Weights of a small transformer language model: rotary positions.
Each number is 128 + 24 x the weight over its row's rms, rounded and kept within 0 to 255. Layers, rows and columns count from 0. Numbers have three digits each. The size before them is the row's rms in percent of the matrix's.

# up: layer 3 MLP up, 2304x576, rms 0.123, rows 2281-2303, columns 384-479
# down: layer 3 MLP down (transposed), 2304x576, rms 0.116, rows 2281-2303, columns 384-479
up2281 104:150146115107150154111130096118106158165162122147120124105147093143112156134100128142116125141153126104084159068118123151124106058121137122145129141124128116165158127107092147047147126151099084130130136155182147134107132120140140169175113084130097113160158131111123114119151126144142167143
down2281 103:128111117116135110111171141126123174104094116123086117168159145165105117131111130120156099135101117112129169113128156134128106111108159114080142095134166111125154131117086144107094144106150190146153132181116129089114128134140125162116128163134122146142133078115107126150117177137134124091
up2282 109:117089121144120124179155145132128151142114149081135155096148128140128126108073145156185170131143136130137112131120136140126128087106127114109054098128136142120137160182147115127116127111140163121134115123162152124147090132099131123120118085111110148129131120122107161162156167126152131145
down2282 103:155121143155165189122118121170109149122098147127121135160126147146095110160129097159152156162139123153111150097141089152133136079127114143100189151121109125099147148109156123132109151139101100160132141107120118154117113119091119134124080149057137151155123143118136125092063090145115133153
up2283 099:112118108151117146090137140112133093155145166095137095106102109159146138096133122068120123100114164158104169093081109104130156155107138161167131100129154110118094122148133167162120123143100139107116103209134084122121107147086111105122131105107152119135150143126109096111076143122150115134
down2283 099:112173127109151068157121143110158167157131131108109128163082133129120123112114116081146077130158158135133168133118118140141128103122151093112133098148119121125166097099078127123111147121144129127096113085151128109109142142133136101117154145128141073132140100109103121135126139157125145127
up2284 090:145121146152134114139185088120136103142170136104168142087127110137141105116112155097083110139143157137140109086127145129119124150099075159113168151098139129142124092153122187148086121168096120130085127131155160182145150142153135090127121103122138113148116145095132169081146097099121126161
down2284 093:107144103131129135112137128123110155093108120150116158151137108116137156097166171147139159152114159143116095119117113087155139139121121131168132145159142094131115115144135105158126163131154095111146122118110138137140094138177072122111145124130124118102162190095153161151133127172116084121
up2285 104:108122146123136117103083129098112095116082132140142155109110092105131116154080118119160131089133125193128147140149129141121106133133112091113130147164161189141113098111117084125139143145121175141125094147118119125111095141106158128083135167111182132111111150169121149136129143174139083118
down2285 101:155073145131142117120104099120087111088122147194102153152126141154084110141124142162118115126127151150162120109154154093161140163091120136120099105172097146148108167099100072126119114143162134084118119100145126114112110133125159130121143183185125129136129115132141126123140141126109120127
up2286 088:095143154104133150141168133102110125127108106134130112131175127133118074174171166085105107121118176102148148146110119136142141133121128089097093135147144112119099131145062112124153084119118129153114075114160130126127146130099123097126099094133088186121098133103101155116135132111164088076
down2286 088:119100187102106147126131067124111111106138150120102104144124141141141147100114089127077141145111118118143105110124120090147131179132152092168155152105123122109114136133186157140103112169157146112128161111117119139151104139088132122167127137085115100134134120168129123143192163122047139123
up2287 107:113112108142119150104120113133138105176118138105127137179120076130109130110168123079101081105153090122191152150097136108138109127122142105123125137119128105115139133129136136155083138114134131152140137154116119170138157165152097099139137141118122175157137145116130158109133146129178142145
down2287 107:141119129150162136158080106134145138143109124147116094150104118132131074107120110137188116157116150114184124145173136120172108127133140122126148102106114096082083106168144143128143127105119142119148102147192138134155146138087129108144107144109138142107125142126118142131139157148128108138
up2288 095:126145126068133145149130138168153116142129156108134172106140155104057115154114106099145113099109135170168081117103134117129144131124100164145135126114138134150137110155129147095143110144142110089068068138123108121112139133145143161140141126098114118136162106121139122122113125110100130116
down2288 097:105124110132123141188170160140148104159139117090148140152141132111102096044162128159102128115124183171127154117169150104125153100123153112124151126133108129130085122111111094118141084148115150120153128148114159144167120162131111129101095155162113134103160105112097141157130136147134135188
up2289 103:152129174139117089153102126132144126109141100114147067096102120116112137107165168116122104133170109133128168106160117163079137098145104152125088101148112137153120127122187136161153131146110135173124143145159140081104103149128135120113164148105161151137147125140120170097168140152118160140
down2289 097:095159123154103127154144079134115142168151177137118159150104160128138160133096095141151162121114111132158145083116118156140156113138145133139124154126112135137170136134150128150104119118169171138178125102156095139168149148118107151108098143082116136124161177126120164129146122136091120099
up2290 093:137150137101128126140133115129150150104086146126138097090128161127120111178132120149129148177133105137150097115152140150093139126144134153130142145067127140146112090108128102133096140119109098117112144132093096090132120100173124118146069129136132128137111140131155121148099133126144067119
down2290 103:125134132136109084125133114108134177142119133148140121160156129137091136136093090179110137135119112108178069100110143089117104083150122159134112141121135136089122159128133070096124099108127126089117112155126116123111111108151149145118119084121109164129144136098139123123087101106112138112
up2291 095:114129153111141159175149150094099163100165108134152075111121152138172096138119129126137176080122166143113135116112151136126125103137140097151160126093142121154110080090138146110124114130127114125146135138122111138127072103128108128131165143166120145069148121149135122122124154118137129125
down2291 097:103153116189141177143114144138129133133125099106143119134121110102096139107114133125155162091145142128132103139079131109086133140118059137133130101078131131136135134128122109086138133111142155146123125116093122135091122111187101119132124152133147164129120139126171122112079117153145106115
up2292 096:083139137151157125138102167125110136158134107109135090140127150151080140103171103101114108141118107074154112137135111086183129083123145135108111128112113137095140113139133122166105103132137114109086154132103146129115122143157114127153091113123125140099135177136104133093102120114185122162
down2292 098:142181129138136123074120127128177108101131135125114150127140097139107124112108115150099120163107148170140167118107101078125106143152114111103133128095129110152131121116122161094117143154121128079100115132151129186144138139141109116116135161114163099145109102117116119110144102125134158135
up2293 095:109119116117111130153118104122100070097111128130124156132171163101107136111161100094115171140140107158127130140131097130137125154149160143105151163133136128109122146096092074116125158173148118126165146177139100124127115124179120147090136116115126151121129119120133119079127139123135111118
down2293 097:123123051133145149155168095090114109106126147105141163140120119170152113128122097134169109163151153134128095141127095151126118125144090129109105195133158144131106195115125077146108106112111112153097155194113138100105118123096111113137141095116134157128119157120166110127113193117109132104
up2294 102:117135177110111083175125151101128126151129113079144113083137126074122200125161149098142137101156133109138179109100153141165158113140142121182119104135126117105123163135143142094123095161123078105129113107174137124136150085130124122151114152104156092118125139130136105145160138131127165127
down2294 102:118145141176145147159105118127183090124137148118106142145129097109126121106112119140155154148134120145169116124107143123148126139075117182138141124158146111127147117123166141160140115130111154169125094112117097142133090123129133121107149153181107126083141130147109094121112118125151128097
up2295 103:114135122137121124145135107124126077106176107139149158125207126127107120137141124134076143163126139138114133108102096151121145103164125094110153100150119143104099122108154133139138131118118130134156144098159138148116131119079130143108063182088081121158131179118084141144113169108140097119
down2295 106:088151115161150095123133135061116142125085126119126099117173132173120124149173091103127116157122111128114164115138145160086135127111120137124099100208135163125129160144197094104127138127103163096126120098127152134123125163124141143103129111122136125124150111133132167139120120142134118133
up2296 100:139135135142157108171132115105148117100153126153133110108146140180122125102126132118137103090199123168149114111156122132132144108153114095108129182156174131087120126116138121174155100127143123113083164135105083128119148099125118142120108107120105119123065149153117140138149169164138124155
down2296 103:147140148142129151153090133124134128125093144138132096106167161118159142083144122133140115134122127127139116126101136160122142168141119122129092184138143094135120098138142121105131174133136127126143123171106130117134126142124132123160109114154128160157074120173090122159106123100103166133
up2297 095:126078156103117126157149170104118088129154102139173104125131115120129112141151136105088136114125132130105119127141127141138122061139102171122131132109118160099110165140044144160138125147140104125114113101154127173128134102128117115152091133163121114139181100103151180109131105127135114086
down2297 094:124133145158084116134146130151117154120130135146090100133140104158122127152133121141122093114127117100087110149144113131128089121137115138116158104176139176147114147190141102148146093143159132122127081111161121122133101161124141108176140150141152128100142159128097089141143143138112114116
up2298 098:137143135155109149143166121113137151105131098139142138062149089164135118196142127155148136132089150100131098123123135139124112139157125128133136137171184140136097120113157161095144122120151141147119138177111122092170119117190147155118135119140146148154124175139136117102107119098129135138
down2298 098:101094117092128111114175108186112137108132135138137119194175149147108119138115069115111111141081099126119101147153141110161174160100156152105109149141167109127143144147132135114122111093165126097168151138142122149121149132139120120080143130110151135093168153109164125093097132132093107078
up2299 113:153112146118137136121139147141086128157149090105070148113137151117163116122124171132063127135111130081167110148144138139134124139138132111129172152131091148142090109156116124099183131153128110159107144149134138173115143157184103141147186145106128159122117121135125127093125138112131117156
down2299 106:157085115111117151121126132124136145184094140141128148134160135121089100142161135129123146193117171128144114155126105074103127096079142129121101090116120123146144189105167107107118135104146139148110136152122125095107130142131129124136161122070083139122121086124096156110122137113109148158
up2300 113:145135130141150133118140134121117146098145131126127085073141149135099132105108090142112123140150148138145161117154132139118181127121131196114143122163180116125144142130124129146143103116153135186136147083118110161101102152108108135119118120140095143106158119133141097107078122121144153117
down2300 106:128150118139108167141086139125133138180129106098106168095151126118077134115109146138189128118155109126142096136128121144144140135148129130130168149099122133122168120125107117130132089091167123175139079157122076105109158108139126157099099173128131101135141168149144135159136126132124123178
up2301 089:130146108074151131119126145138128121168154120079158110165101155171099175168136138085123149141115150122116118123146144108110114154118109123104149119131109139114143141096110166132136130153146115095187177106130169085135139145115131133137145090088109147121130125129128128162098161120142132149
down2301 092:106144108111147111154088103117118113112135098094090147124066145139117138134145117116122089121102142148122107126170143126123153142118164137126129115112091154100129138112130120131106112108134162105117097113131150155130088129120127123123103123119096136116160076132136106148143141135090135132
up2302 095:118106130137139156145157140168139137117148143115130133127138131080123076135171136147107167168139132113104146102096134141108125138158145137105129149136149120174165139077108139148211154141141144141182172157141133146118160098170086123137143121137108134139134123138131117158144133145148078165
down2302 094:148107146148154084124141108122128159124130117165167095126156136170131112128136124143114121161110118147154164137070143124135119119131142127122161121118149119100119125076132132128099115123138101073147120159121115115157146112155108099134104133142173151107171133103133110120122134109113120158
up2303 097:129103134134157121116108112134115167151137163101147136104127151131140097090137183121097116132150126125130115070095180137101119136112103106114094100116165108111129104126145129151113085106118130133123117099105146116143146132123128120116092128139116127089121108137171129159139089123079120127
down2303 103:106146125145112143106114126112144119111090196171135110138130122107089116136120154145100102156082165143124111119131106119154126087122120130066112108117133145128133129137123137168111153127108099112113169119118124097176096148156135106123129140130127167166159131092122118137158101104137112124